Part of a small language model's weights.
Size: 14 layers, MLP 512 SwiGLU.
Each number is 128 + 24 x the weight over its row's rms, rounded and kept within 0 to 255. Layers, rows and columns count from 0. Numbers have three digits each. The size before them is the row's rms in percent of the matrix's.

# gate: layer 4 MLP gate, 512x192, rms 0.131, rows 339-362, columns 0-191
# up: layer 4 MLP up, 512x192, rms 0.13, rows 339-362, columns 0-191
# down: layer 4 MLP down (transposed), 512x192, rms 0.0956, rows 339-362, columns 0-191
gate339 097:133149083136140135188124090181114138155105106134160162117133170098151108119100147129070132109067109127164114131079130119117105130135147127155166152154101114104127070124111117147153127124154135112144125117139159092155144118093125174145128117086133122116129137135107123130120129136134179111132120157111076083145153133147139142117147118127173135131109106112125120087138103119190111104147143151083115150133186126154135118122132115169157140090154134139127117086098113122133081154161139108109073148142117133150125147102118135126128169117122127134132142110074119166099131103150136120
up339 099:144146104114111146126121166118121108129155141142148111116115158163135125117145086133143122117144122079099150130106100150150147115159148109115111134093135108131180122119118134170115156128094124142182128119120107137135185118141141156126131083144141181141119112101125119121120122115153104123144130113124148162150066127175094114114157089127174090145140129097060108138111165164164116132081120149110110109091081134137123162167128129128122120135153131116093103194155118103139144130124135072168122147121136157100129159133129134166104090130131143078089129139127118115135170135104157140
down339 099:131110131159111106128098057132138150117139110155162103131114108145141140135118113095124119121109152091146128127130110115140095099089084176169134131131080167124166063146144135143109109130115129128166151092108134094124115124123134164124107147172122133144123161103103075158088130164164158118113153116140151122148148147152150131129134137137123112175155182121189121135161159141128135131107149126151134166116147093117152133163119145128113152132123162186048161103116119120104118138134171106140112102131134176135106124151130139139097140126138172137166148127133153145120132125121113137
gate340 092:094123106143116158140110156101162092117132097120159112156105113120151103095150128144126142152168123134100114176140148155118135089120167144123103166099147142118096169118126123116068118169099121176104114100115085139131132136144109107170117154169136070114128108116129121116086143114155128140149145093133126156129118140099134127137125144116138088111138112185154129179082105108120125125115105168093118095176131155118180091142113123115121096116174125125091132140106114132123118131144094158139109106105122123133119157206080133155157106111109122118118095121123135118137131146102160106
up340 088:120132086133145156122157153094123135107129154101151103104097110143122125144140145131180171152154112175073127121159137158142133139141125128082112132106133131148113121071133058191121180153095104093108098136102155075119094189121161128163093164151114141147126137107145141067139139124151088125104064134123150156123138154117137147135128114105136126100119105108124121153107103128151124121137110159123129114157119123114116151141141119141170090161133146119134165135145150145136161139098139132136087102098128109126123157145101125121130079084124142140116118176114125118120150129124127137
down340 092:126137112095135132139090108162087141120113076081110134165089142115135142132095121136118103122125170126128153090094152098125097118132144089187136155134125145103115104145136132101119100116101145141150111109165186115139126100159158095120144129086131104141151142138160158154122144089145142138117130102149157137158138153127172110071123147169145148126115100150130133133170125148133118137126128144107112113136109085102083082139127105123108142081170079146126130119101117132116102110142142158106146075138163133093165140109131101110111109142150157152113131095109152157070128147146145102
gate341 100:108163127171152128122135136131158115097120104131151157162110135107160105098092115134135121103095090125155167103059135096085162141142159155112151110134088133103134119124133171132172113122132127139140133113143112140171105120096118166116126110123111175115116146095137129178137098120122153158152149145142119104092117103175109132099153131147135133145129127143124153073121120109140175079144156128146120141118109125129125174114120207096111163113126105119134110130132079098144101157168097116112161101160152115092105121103120165104116113130149113112137119151145125146094168146143151143
up341 099:168195097090120144115119071147088184138103135139114109073138145146142111154131079133117153155161170110150135126158105144126128137108111125139146133143146095122155124136159062167128159167113123109169128108105158108142118125157126089122135174150110109116136105141094154099134117121129112096159098125166078129176132170153130143110121117153129145116132106092141112133134140144143137150099123121134105118150133098142152114148119112136159158082169154139114119113139153074130132128144140091107118147151113140158130126108151145137121134136084177116109115120133134121131115078095109081
down341 092:108130184167115104154109119138194087127108115156136125151143101098103123114099137083117122110069105163152137111114127079131157116159129134114144130130115148111131138145092199131141107119128147126121117122178126129134111077108111150128156118102108153140120158095137132158140132154089142166139178145106116116112107112123114116135132150136142145114128142165120141092116142141099164089149122090140133114137118182105116140096123123084126121156147066133128117127135052095110143164143119137128129087131119135109143122102068128113133113130138117141158104160121112146147134162181147109
gate342 094:137107097140137136171107156130128105174123104119095166097120160105194135110116110146069113130125138105164072150116121087068098124104145110166109167126134124110119113174122127126126125092128154155145150102157139152130180123109102153162136159137134075152160112122110126160084124124136137136124129157134115129110110143140115135089152100126135119150126118146125122096100158120121134089143128132140083105143141151110141104146117099162107207052144101122132122167129118088152110124136124137141138132159158116118141120073126092128128152125132121105120118122089105140129117115095146143
up342 103:143128142112103116113084098197149175103108163107118117136127145144097176148114111152143080139132123155113082130088106165103146158120104150113133118142131121151097160120106152139140117134105110162105128113140102107128120126163161163142099142101086129091124089096134133158107153136157150104071143088123137106100164165119156133133142142099125155170125157097142105096112108139144142119121174126133122161165118095184162143157134121118074112113167124131109113098141162137114109130127129120168135102152154109124136138150129113140161113110108162162114121103114165113149093100147131162
down342 102:164120109113149120135145117146204175148092154101088160132158146162125174113092099136079091138164139121124127107128108146110123151125098121106116115093112127141076180137126147104140087142129114164084149109151114093066146127140122155213127140122137110116130131100146095144099122133121123174102143108133127138087170139140139133131098138093121100165121155155110094114113098143130144116142169112137121102138124124141133177134109094122106120136121128137108118142143114089130093125129131138144144135132152075106139131117155102081118115127139127174110176131112153112120104143135122103
gate343 097:136086105163135173133142129142136113122112127099099113147122165075134082146145164127121150144137114152170136135134134150062119102097127140129103124136114108125086140119141104165144103095123110130121142096134142115125083155119123097161077162123123108128127096073134133133091097127158126155155092146113119094120135154118093155147150050097139126132152115149141116099120149094147089107102153111118114137161124127142153099110074160145165134123122143100119139115129155154126149143102134101107076149133144105118137104157119099079142113083154150065144127153149112158142136135113129120
up343 096:092158145107109142066121097109111139151167132134125137119133085101140121112107096132164120129126096139149127100140108142154115132120142135102107078120129137115164136095129123155150138180097151088133107150102088140139134184106129121143095140159108154149157127150118109164093110120137127101127144097164151139158069150124140141122131162155079093139126174080132114165144113115127134129131105114135105119127108130136122113182110116065110122146066134122129108127161160146197120101158127127131119109123099110110124092100150141134130135158147166092096091122119134090120155116120106106
down343 097:114119125058151131144123137136122110099140136137119126132125130126136120114134162162100135136117132115170121123126095086112122119140114129152099097184131108122136127100142115132163145153106124098117079123103130087107160156122104137132144155145151073145164126122106105131140142109091096104158100121127115121154128084147130099116147124138159094125122133135196128131137120165111140161089112128089136120157132155081151150164113105146125170143145131093139159114107081156135128098151131063191125138145147107173120132146172097094148119121111147097102115078141135090107152094083129123
gate344 094:110137112112143161131174089117123133148099141127103118150134132081174103146071162142155131125079118158145129108123086123092147116117119155111157120174107158132135141119161147138144145140145107127134072095116095116181153152093100139116122101101100117126169124153141115165129100135132138102122112138155098115167134144148136134091194118124152099107138149124136102110136141138136120123123122142146111146118142134145126152172139116112160144131102176107130156107097121123172079107161098133084113122110137105097084103129154080119155142117150138117082078091119127115106155096132091108
up344 098:138129118133123122152132122105131121137134123097143113147097141150117126107213135142079145145146134089141137159147107149139116125103140141168131138094113154122106091122149077186139139099115156150129143114073120119119136185138114136121103182169154120140119079151101152145117102141110108177127120179133114117127117091122117183154108100095130090129143132107146129165080125130131111139118135103130107110147085117123155123124115125144101122127141184095146094135118103112096142131139160148147110151129120123166142164159082161131121156104096129093122177153168149160147137130115150120
down344 100:125105141145144161131179132101140137132150148093146133126152115123153167127145140207113109070126138121140142143113104145142070161134082115120129138138117150149113140136104134129090169173070116115130126123059094131120147166101117104101156142134140087104128149171105146133134130166104162147138118108152134117112112135129117128120187144092108092108120162105131101151130096134126152158190147114117149121129102158123098143117129138106134102143107164095144117147149150110113121094157129096154121100135140112152102100150120092089108140112139163110114129119160161104153090102118121100
gate345 103:112124128150156159102127104145097105160130145143110149117143183124164126098083144145103171123118134109124154125114116139142108081114124191149133132157149152126129143124139144174143121155100130084128152086120092127119121168131150099148107153112137115129183107120126137107162073177173104132128137141155125145141125148151074154125113145103147104111091147131146122176110132131154086160163118150085127155132152157171144123129114085130143110125096142128139181136122145137114119131120099132124046121101118140135141151102151145090129094130147148168151125130121082167139119135138126120
up345 096:120147138094142142114113177153094121124155111093104140174119131101108121067119131113092147085135135104147124139111137122103139097128148113110118094161115119099127135160071116096120104094121115146122082134104093141134118154142132148150104110140078128136146162113155125144103118143132169087187139116146139090129082110141135144082174102099114111144171124135131172146148080107096129126136119115081145149076160118178163126156134104088126125104147114142162139111173145095095126114128134118140128126139157132125138097079113156093115140146128123119136128101140105117129165142135125083
down345 098:116151134106123130168089113161154127132155159091133148091142135150156165127094100080153133130124152154142100115164081108104143119134152164136142084097111092161123128118111140052133163140159152102111139141145126125114139095134153129153116124148145125129113134100131153122100142115102154132089126121122158118144155136098141127126133141140082140074072109162107165098129116137138158099130123143137120165146116138098133122136145081187072146173145102140086099156121128119122123172132155138154156076116087131115125154141136117166143150133162132119152109115105128101130145117121132178
gate346 112:072140103168152168138150103117118136144129131118115131133143140123141112138144113142109122139087102123126153125080116084110110114110138127133101092132117142119145124115153142123150133173110162129140089118110069115113149120078152137158059146078087160125146096110110123165082067101175123146164077110158094151157079130155138142136119141165133113163090140128135109118142152130129134124139146127152106117112140144136149117133126147099151133132142131131111161118164151093145076144179118075134130104126153105091120100140179149122134125123140148102103100125135148108114147094105149153
up346 111:141126146089115130126151117141161118133133137145149098146155103107133117140142134135122139131164137173088139098156142131123122135076089142152131096141142123110124130142151123153079144136119157147091083092154137103127087157185166093112111127183122141129172111141155144167089156150137145152115134137136124122147123164108100123159089137187129144136139119164095100171140131149108092120139105107114106139147117058147111088187136082153130111111114114148121146124117119121120089089138181090133127170135137150143181124170133127165143103131129097128122109118147106147117152127120114134
down346 105:134118132106176169161181133090139146084118148137140124114063129147108152104116136147102130125124122102140123157169062157120088072112114103122110104116125139126183148119129172172111150139130091128143141096106112154093077117099114131139144146144105143144124064105103126167106124109143139130132143103155140136123115141102122138116147108104141148141101120162155087135126122099117130117112088114112103103148110143158131121159139128132124127106140095074121137139135092083187131120161156134139136128124143139133129104113135127114107115190136149115105091112109081126100169137101133100
gate347 108:136083094110150144163133148107123122125132135128132118113125162120139113143153085162132112122133122146115125128114137119124129113114137079150135121117152135092110116117113101138147132142099147134122068152161137134132134086157188149126099164123119084105124107113113130147128135068181156075172112130111082108147103104144152136105119113122106106182108125127143097125094144074167121148138180126080130085127167116127140103165140145179133158125172137119137165135131144132157106145114103141153077094132117106126101170139108120110174129099138152116135142140143137143080088099116146138
up347 106:140161124161118156101156127145059137132106121122132095102123154159136152141103133143106098166155139111115144097145112140147150141149141150130134110132103145119123142163152087075106147146165160103139118120104116087097137068114144141122093130136099105124148140119078122152126133124084174111115111102143101140131159109122107139122101148172104139144127088143103093124138134133104146098162119113131146165167160144137124098117132087123136122119134089115107096160106123153101115100119134151102109122156107125134126132084171140121134120141173120141107107141083103067148062098069127118
down347 104:150103154133148140106108123093062122116126125127192119136132133143135106121097120160153120147124151150087118120125112099130138174082060122149124145098113087126159092150154141128109098115107100125139117124168131109088130129084122162086138123122146124128085101119110147106105133120109120142138106143128135130144147148151118133112095102115123092160152151175099161140158137128169129127132130153081106071145156147162112162118158156098130128166115110142130118104062098149136108133132109163064104130102118140107145132133084105147152115105109124098133125133128123104128104110141181160
gate348 092:114078136097085171125154097112143144163112137101146120169136115105184094143133133097140142154143141132166121169111126184082133154128102154123094126156158123180138157110111150108152158138151134119094170129133167132140135169122097120123119105128143132142151152130129147127128112099163120105118129107119090157142138159112122099105117153120126154118114141128160114170089147146122137101176133161121101165147105129156129118106132154118113093138105197111115111133129120158180078112141112170183117126107161100101099124152158143135091133135137152137129124105156147104155156097142112136
up348 093:165138135127147117135142148102119140099131117142158106121132142104071118143106160123129119148116150151100172129093157094117165143120142124161127073119141120115109121172165124114133110116130152160122132131108117101181103140118120119126134138110151177105102171128144108096148119094124148142154152142093171158139137137165104150097139146138119141095168129120120150117129134103143160141152130113122126109125108127087102163153097144098118134158105158205148138174133097127136100133108112121148151146168173129087096178125103122092150111146175096121140105143178184116108151155153107128
down348 092:125131121096086093157102098140173142144177142087148155170107152130148124076143095142150126143142161073109126127152116152125150123140127124105119105142156114161125161121100105126106094142155080098112146145127142158111132153122100086119124157099106125120114134112140135112085132151108150129135125147101086076123150114096116131109145134112117119097128139137189166139136096107148127123115135149143170120094116143143139082119108129110171136139157104084098076097148122084175147146123121113101101152104122158132125156118130128105138096144099110127131171083104090138158118136090096150
gate349 086:079127089224162157127111138104127139110121089116134112152104131150144104107117105122097132133153129119145106160041149123155141103158141152127154109121114125079085133108160147136133113139119124112160121106112151129130149109151098107130097159151123119144129108081117127130122116105138136147089160123138149146129136115132124137118106123122115147160076107105134079128132085122103157069118124166155107115145108119094140144161091102154146111140152133092113149160169133130121083134155146106109116126170159151089087139144119156116155127100135146090142083125139089134138149125134125117
up349 093:144154116167153113111113119168151162113139151127131096110096131192133125126115116113157151139185151127082105118095136151119173142151082142116136139110140118079118127122142095148128110119124117113146126127103154110127139116149092123101145137181112129129072084105140140107163145147114133136101125093143144145109156140140131154142092113118123108139107110092112093117109074112099189126150102168183154138122076094095101140095139116170124107160178116126110108130088129113094117153120162098116105103163137150149116127134108180145140132129140110129138117163117112134142087098147119126
down349 095:147129135141130117077103123134126119142156148132148060120176150134161163114086131157155106126165144095098116136142075179158085134108140157151103119065142128125114122095113102154092122145108160120123128140126136133117112126160131132118121115154109140127137106127102117109115136157144158117128130139134142115100148120145140121096080092156124078112128137091177155129133104170111141158112156116120136148144097126116098149114175151117105144105132141151148115146094116131103107118118112151123121113133124116138170160102123152172115092093118122180197144126121168123198087139128103125
gate350 094:164117136096103145095159096117112167148129142143146164110144108129116145142093111144110152163119132127109176103089121151098137128104147147119149156138133097165166133071204074134152104134112132121121136150135070144131097121099094193124104123128126138145127135113098142133108129102184145130114116109108150091113121136146140095106166153109128130152099131122142117118062151149134113087143117156112087093116136084110148145140135118162153110091124133142144131100131160111162095136152131101145128143131179133126142125098140106133148110123136122121104108112084111128074109110108113093
up350 086:110136139095103132110123149111101089137091138128143129139155112100081157156153111179144075112112115103143118107125121168152132137142108093140067144132122146137113108125155151111187112109174154078147132136136151146121132127163155096164163130125173119059121155140088122106128112107114097124111162187086097131136131103141125181103076147157116105143139149109128085149168170149138125170137097139100138087133093131133116107105133141085111116097126123101084150131140119131136142108138098118125164143118105131096120130125104115151116138108136108140136139125139128119140094162143105122
down350 088:143106105090148120136108092132100128094113105092092143131151155112141128114103116100136109125134141159141144110167107176125170175141155157175145143114127139124127107117157089142164101096107104166150121119157113121118151173124089136130111078158108109149113108161113165094138136130119109141121113133136131111114123179183122133127119107163165105114164091125145136099108177160106149119128173149102131083115134092133180111146101107162133149101122118152149167108123143137144114173157110068098127144130114105114156087107110173125154111104141101121136143090136133128114118153123111151
gate351 105:091102102156179145148138154088126117139087093126111138131120113144130165097142163128076153128132127091128141128129122146132084080142161113088125114171137197120140136112078115174157119149098107133141134123149114134105137135119104157148143163132110105112162095156114143139094088114158140139133155149139088120109113133128164129074153087118113093109142138136166127106121103173156129088102118129113080130139137142132154143082141133143117161058126133140141146133125126110143087130170112118129155135149166141110107124103151136087120092098117164107109137135102102152148131149116148121
up351 106:120145126117153126113110134099134129130138077181127159125114122138173135138157132106105135129148176098149119125151118112143097104146110122096145080138115143147108090158120112191173108109133112107116123134117162144115121118134102148094115110141136160160127067136132171178122089130112146170113142161159116073128116106114081119114150122139134053121126121133136156123147134176167120120069138151141130147122134111162134163098122157133096129127056118183103144146138132116151121145167129084124131138142135119138126110153167156115157077138117094125137132124132142126155126109149128127
down351 102:119129111136147121139121126128123081173119170161159134094123143152183069121134115125148111132104092152102112113170137129130112165087134119140186116135101126095149108132156128112110146133133119131079129130105115120146137112128101140143147099094142132167122155091119145109120154104152140149108124133129124100110082110102063113161132155157162141100106123126095129132159147146139165129114114151140128156126131102128107115142202154119105141122101098117058149156151130120125165128125141107142103132132165107158101131148134150125135155120041127097174137113136104150132160094122136148
gate352 094:163096133153126160211128126126142117117107115161108157142117081134132126142155149135114182157116131108161106162129118103127105067112124105099122101143127131155145123096093135168148143151118167129103120134095123084083133117136131138106127152136141103116132093148136114159068082112147171171170120140106109145140130131155131161126119116144117103129123136172123104148106117116123096095132106116154093136141165156168140138156101145111116150115136162096112165059120130139155127164160115157137129117142148089126097123163121105151126114134150139144128126122100138166127152123094147075
up352 097:120120107091100133118171086120080113137078119123131096132124124087126124109129154158112123173135116141136111081093129089112126139069098191148118142121120111116095103115164104141143138151152119131122110146125116132141137143078103105117136137143119127111152135140107135143155112120119146069114108084135119102135134084142162139129126104147139163134163130075130120128113138171119158123147090160133112099150125162122126130091098118085167117094130091163118120136156111126109070086115110143143142109083136132131131123114139160116133147121089141088077096152141126099088120076106102117
down352 098:120115124120139201082154107045119088132123158136150102167158123097134110105092157112137121117144135109183162101101131132132109150105133157087137130119130122113131115142160161126150091133160078121126144170120119141120157155129137111108094112170129107125152140105094151154145113072138072153096112148112136154129135129131140098126132138123141164128097060121123084120133135133126167133093137113127101108180101130150173120115138154099135143136164092142096124127150102106125110115116093108123132156131137148099091130145109108102103150103132133092118129137150133091134160139096142137
gate353 091:104095130126066124135152083095125148140116126136148111130103112108106169191163142134124145138191143147114106137138121135114168123127086150151093096096143135138128128085126138102136156135110140121119138138089113126106107122136103074123107127159128108117143097129136116150114108079092135098152108146147142182165093124104151105129093144135128154146098095123150090139097141093092140102178136153125090088143113150134113120143106134154134127097118118147137120121135158129191119107164123158103134140107115108092096098138124108174107145106113147096133086124119111097078155132125097101
up353 090:113116140145096111123127063139123175099128111136185143134134108142113142165126175072147149166140195126121147168136125157091162130145114115106128107143132132141140152160142162125162131108146156162098101132126166137153124107132079071098125146136129133131108172119136069129149076094118154121136128143139135152158148135109131128087084149164106130107125106111118113101101109113136112104121176112159127134142118139096160149128149156139126134103146104113099123130113082143123129119139145133094135132103079146077139130150094129142079105148145128139109132119143144121079158152126091128
down353 086:174182104090123137134148169098071098134135154111091112130159129122142136114093081182151134122138102137132115118106127135131111129114109126118103146103089114107157142101113065153115110133127119140110116130132109138153153137134182133160103085104141106133144163142101152090120137108156110127125150113132131097116147138139103117173128123084148089129121154132069150116108127127148150127126064124129106157112118072127138111088165099087103094124128118101084115188162149098139137125109089132123127086136145152131112122110142139133152108105121127152126112125137122139177091107107160149
gate354 096:123104115157142171177108137115135133130147148125133117142123157114115128205139189124149073120122170139157154134130095133105135085103092153136144076105186128115120145133146134155122113122099124137146114119086142163122143109144117118119141172141134093158137124126114141167083112118167139141164087169133113199163114115131142158121125129116100105160103104109127103146138131130142117116113175108108083121145116147145134130155131149141090113117106169139131115126129127145136110146120095133141096133145118112092156127186123116103098120101114143080107135152178170127121112153106128169
up354 095:098145148151128150116137108126131121148119103127143134086152121127122133109134141135091103132132103133181144105130120137114108140132112142170138164119131154135160146100106140123090096141106175174140175104135136160130120206101123163120141168129104124085116105110155149100124146150128096096111143137156155194108117166150101159133080138180114138108166151135140162146145115116112138152133083140096104137078088115136123140076149143130120147080106112157095146147098119084157140131140155141117106146133134178180105131098134157126096160135138126146134129106117133109140129138145091107
down354 098:157113126107152140116159126114104108095123148137156116125116125134142131148118110141130108038133116101141152101110145186136122122159109137073167141133146125080093146168131078137143115127154094139143137133130092156139156081115115127114055118122130175131101145115137154116133114140129174123129160136128175141131119124142112114135168116142069162113141143091161094084122128127133133100117127143110110109116110090145090128137185110099134089146126140166099117136131181122097111107176142114144160126147137150130149133128135133144116161147081095129145114099160116111117136166138152130
gate355 103:137099119142156155083139095100136155147140138122117079110116099103117137148106138120109093113091160134131154121094086152105142135118134133148145135133162143163159150100139140097172134170121167129104122096108077128119147175118120089109090116113169134157175145155126154177160105121131091142086098133137102153165086108132152136081135167147161093138115134125126130123116138145111113158111112105133082116167131148152137159155137088111168097094093140118155122116164154135150132107134120150115114101140098109085109079112147107132129140170116159096141118133127133082102118128128130113
up355 095:116109142148116118105118149165114144145154153167170120079119140104144106066118133156113156120137134128139138055111124131087156130102108098074145117114108136111110110120139110157138114145124101161143135113131083135117153117130153135161143076138111105145075156121130122142122131170121171139164153093151128160116127119154127111148156106131141099157161113122096125096153119117143105133134127119112105110167134098084140115116154138119120115105163138137143127081109139085158095111130183077112119103149185081131125118065106136129099129138099147136121081168114143134115123129139151107
down355 097:161126113128138126124156103111103153157121108137100106168133123126099187191118147112125171156104166119107124141168114126107131140085089131135108148145122138120089125102122072089116144182112156125086122105119159102082119097104121133120109183134139132115157151177110115118130109110162149122147112093160147148101139095120138117151133131130105163144147149168160110125086140123107120099108114133121122134131158134144119099120113103152153125144157081115130159122149086138147107167096092123094127110109116120109148095176151136135130099147112175146127161135086125109111131140181091116
gate356 101:107114113139141184129136100085107130118107134072101137106125128112127141122100117121088123122107092120170133101154121099160144118116136131125098109155111096152150154109142153135157137163099115129106108138092103120161137141106128159147138149140124122123183105126117158154093099132180132119132122105157127133206088136174151146117117102118168147125142098130113094120114107145124069061127135115109103117140137160174144126146099143079129134094122127120087136096118090098158085120167121125149101111140112110109120120120079116154168097142147140109103126139120129132094102082146136121
up356 114:100106157164118121121123113091104118134121130145100151127119119071128122149125121130144134108070098179120114173157149090167123117120104090106130072150086118099092126108101154115121136151114123097134123139135138165153134141125143139139170122114156139109120140123110123147103113153143119125106156175117123157153096102164110105152117141088150103121112129134123134119147095071119083130110138112073143152131126136158123146114089130098116143149097161118078144117139143117174126161099112105139142170116087090142117133075127102090154090058102137159140133127124106115111118154157107132
down356 111:120101160166147116101131137092088154137180157166114160098161136108105084129152097099135119097102143158121112153151141120136105142126150160112146152117131144172134083126111125117126126155113127116115161115175162135103105136148158140125137128103118146097085149109067115123132143152142126148139118138145119103087159134142127150133117146123154128133129113107140139081108124095121131161146132136115166122094131167104167127153131120122139134142099157129092141180148153157126160113114099100125113107143114135131069108093136110138164218157114144124179155121125174109137119091160096139
gate357 105:097138099143156165118128097138128143126104085099133112157086123115172142095169156152129117118130133126150098140086106141077096125119144159126164136129146131105126148089182120164121116131158159139153193111107085108158144190128136138139081159109128112146182105117128154139074122122159148163116145092159119136122074152168149153134122092134100084105145128113129114118126097140112097098156146134105110139152126129118143179118121100150115142108120178104120130131114119125129100139113126115140083113126160093138098134110102114125138137101083124114145117156115101089133099122144124142
up357 112:120141129115136112125113142142124096128134116135144092067124188106118127174146104139126093176150095095116086143134122088180150133088135139142067127143100162132138103170095125111149127126092101093060104114101143185118111133156109103089168141101120143148132132125104145129135132117130121087126143132119135150135159123104111139122142112144168119138147119132138126102113166123123114167111071105145100126148179133170160157164110154154110130112151124173144146143162143123138122116109103112131126153137115119095162148128156130164119161089125140146098100135125149174098126092108123133
down357 109:154129100102119118154108130141187151114081102113126132116150148142125124163148115133093113152106130128148182103156147117159093126091123085125121183171109142113127112113142166128172113116108135157102162135142131076137094188112163165142107147134178096111144151109112134167134158132130114117132098146133147120166166127108136156142142114094122105157133142107137119178120154146158139134121149135134089152151115119132119122110109116138122119093168122176114151117103144113123112088134158098153101107132161123106128107130136076160161150100153090155092119132112095195136131119113133107
gate358 106:121096099163159186156147115097081098135118154089111131171104120161105125137107089141106072118118128158134125127125130120158113114125118128126095131147166129160151126106167128141145140177128118114111101126149142121120136122106151128116122119107109127172167136157086166168090098129172114145097145121119084147155111122145123138134153100146128143105123135154154131124109118182133104080144125133060099146157136146163115107154133103080142126113116173119096169114168166117175127140174100152136168097132094140083110130119139099149130114135129172126121147150127120132145133143113125114
up358 103:150095131110122132101139111086121126104114100130125138104143147133130129133123170119108133101154147089165147155123097081141125110108082122143142180170153136091101130151117142133095119089107095148131152161095155134147129103163190125113155164130115114148120104103146145173127133181157152115096153133110126131117134149123126097115127092155087137129152097105106136094115162087153129156143115136095142136116139109151107159098163136124100132099098174159075122144109100112111106075134192177117119149143148156140137150093132148144113102143126136136107160135113107148120121116099143083
down358 103:105117107094139174099096105116063160120127076137108103154158125102139099122154117143108119135100109146129101158096144119142131172149087119157128154093140141106175122128115160089123108157116077110096113125157099089171168149124162128126147142122126112096142134106106151136132093139150121128134129101110102176103148149143130156136127103141097081133108102143138093090091135140143139128086084106104133120153153165157167174130145109133116096145091135142122163150191112134126172166129126142118122155139109162104153130115126116154165149135136165146133128124147136125140126128160112156
gate359 094:147111137149103135096124142171133138145121110125127130136182139112182136132092138124114132136099140166151152150066136099058125135102115173146166120138127116136094099096136153093143136128210143095181165128178113139169142126183133126158110118122133102137120146087146129139131120127093168121148144141132117076119145101151099104148118132086158092159113148122142139111100157115157117135173145155092144111124145091143145113150150119148113192150115122147144112139115094114149122128128133126105132134150138142148165144104113102150144173134134155105149100090130116140138149117136125133
up359 091:094154146084091121095103105142139110091123134113136134108111105179136133130111137154168145115132158118154162103150083129106132125110131179098111116106111179145130156152153098113140125124115142108108096136091123118105099129092102130094140106156133133127162139130098160153104078114146137135175115101134151094104111145112121144101124179175088134085153162171098156149141138114092133097098111149141105147146135127117126140125117151149102150134085152106135144115147098111087161156128129100139139120099143074123107127152159159127110054156143120084114130133129139124094147106098119129
down359 089:176186172105165080119124165214116119129139183159120130122107120110135110130101123181137122124124098154062070091113161130152157120132107100113159102111120088116160115123122118097116134149111111135140089135121127150146137113133125142125128083153150118111122109123162129107153191115139129104154119133135108143111148125138144111154105126116164132139101124136069129105139140120147121122136123107148159124134136138172082138157151114116139139112153118146143118118134171145157152147151131095103108135165110149119134097133163084102102173103133159095104139101106147155158127134109127135
gate360 098:117113130133193134117230114090107112113144115112116124127096138134118111133112116154140144166139144108099096107140125125116127140126153110163093147141162155120117135124110131160136152164097123110104080071131142154140158097143145154149114169127129128151157077128095158154115135137134158102113146130175106125132087108094102131110141105144125141113090086110148075136100106153142125128146139136101090100121128133154146107128094123110150095109144147120170162111159163111143115165179088173128094123158137119130116179127098112092138117112120121093128109125136131143122160144115110139
up360 098:143070165131106117131124170164157104082135115134091138139114112130128172172139147148148119132130135151123071178145116115124145084093137112142129113090151164139101140142119150104119136103110142148108118120127117138113140114116172124157125113080154119115137147165109175082156124143116158129186138150113146141128126096099115174123119133132138140135166115132126096149110135096114097117093143110099161123123168134151139109123092130129138132153075115100183143142133136154121130119119099144121126173101128100103083132126123110118151102116065157135143174157177180125133090138146120142
down360 095:091129148166070138130102100155156164155184128100143128146141134118164183105144105098129144114122084132154163114118114096123141140109140150107156167123137117152164122164164178135141148135138117124127126183141143119115090148129130117141100119119133125142146161102138072141129124139166134119154121099097145118106111121133123122153158174094135150124137118150160177136147182140172139099188130101123118127110127119108136105132148117121100175109172123115134147095097087120153118111155114129103116120087115124092128136145136107158076143182124129135106126109074148125130146127161110130
gate361 106:077151104178185172124125125123128174116123099108152107149111113115148108134085099135112129098140086124133144121114134100135173074132138091125146100145121117125131105107151125192141094164124149123118142149139087094130103122159101163141077145088135119139168096126123112170067080096135146132107125151123102148140114119159133130103142111109132121149107081120099123107128130114164115114128112158073094112154113179132119153127131157119114148122129098151127163098117126077149126165137116106127118097142141100117095093144089138118160109140119132106138083141107126130106128103108128131
up361 119:116100132165196136118122139087127160120107154119114138186172123132142176121089080128131119129134140096112164122145180134151164096143141095127140117150120172159155114153080136159136140111112122155101190139130127131111076083164105146110155139103112139091087157133137078159092105145117169169134167184126109141145148105131125149126127087157165133120111114135117130082173104136142128139125153147124117126118100147140100129116141137110091165137145109135107142094138118107107116167128131123104165125132114105140160120109131137102095100152124120118166101126121123141107143125134146133
down361 110:151078115135135166120124126125129133123114149109117142148150110140146128150118127109130140124172184129110189129159082121134134126129143140162125164146143101156116117162139134137086142132110172169124167121125133143127104086127143080098197150152090129145147127134128102181099121147133150146155130148131092092124162122119091182163113144170155146136120153086164122138138128122135114122128147118161122127141136082136120102119143084151115117176177112117105143152104116172084133135140104098114180108123097135154133135120100158101099126171133148174124147128104108130129148153112097101
gate362 099:142102111111142163137171124125116111098103136111118152126107118085165123152137144169130123163095095130141141092124102106121121135060167161139134160150081174106087166139136147101124114114147103142111132118124173156130152184148125106146139152104136138127164141153122168176145108146192118129169134110178135118119123097153157130137139113102125105140143135121139111082105131130140121143174100104128100115142123130156161089125137118149159122113121109068068136102149157133111110110150135136121135104129111107112128102101109118120155147110179163104107125107101100120086099154120144129
up362 104:144140116144125119124137092127136123121134178115130110128174118113101163156138135132126128111145140141133152090129133158118150117094095151162140143119133109139156127175163152122133125117138108158131150122160140113140117147126145113129120153124193129124143129160152140141125120122135138090185087109190103127170122096121155115158093101173147163105193144086118105144161112126108182143168142087136124131145091107136152138071114147142102139122136149095102075143136163119152176118111085141182154119088162118116125161123130116152109100104098101132106118148140162149104109109135120114
down362 103:156113102165172110148136121151147149145147163166188164100120110147120117082128155161164127141121188110155167091107118105136152153110107131152143111116172111128156150137128080149137130076138153138145114141130126163112150149140112105126106136130112143077155116133132096133152108161128174104150098112127119107110160109168131135132145116138137088098152182172124146099157114125114128176137143124131150101093095106142102153135113130124113094100149162144133159135104126093155110127127143086106126134099104112085170182112143146150118117121131122096142151117175123121097096121114138118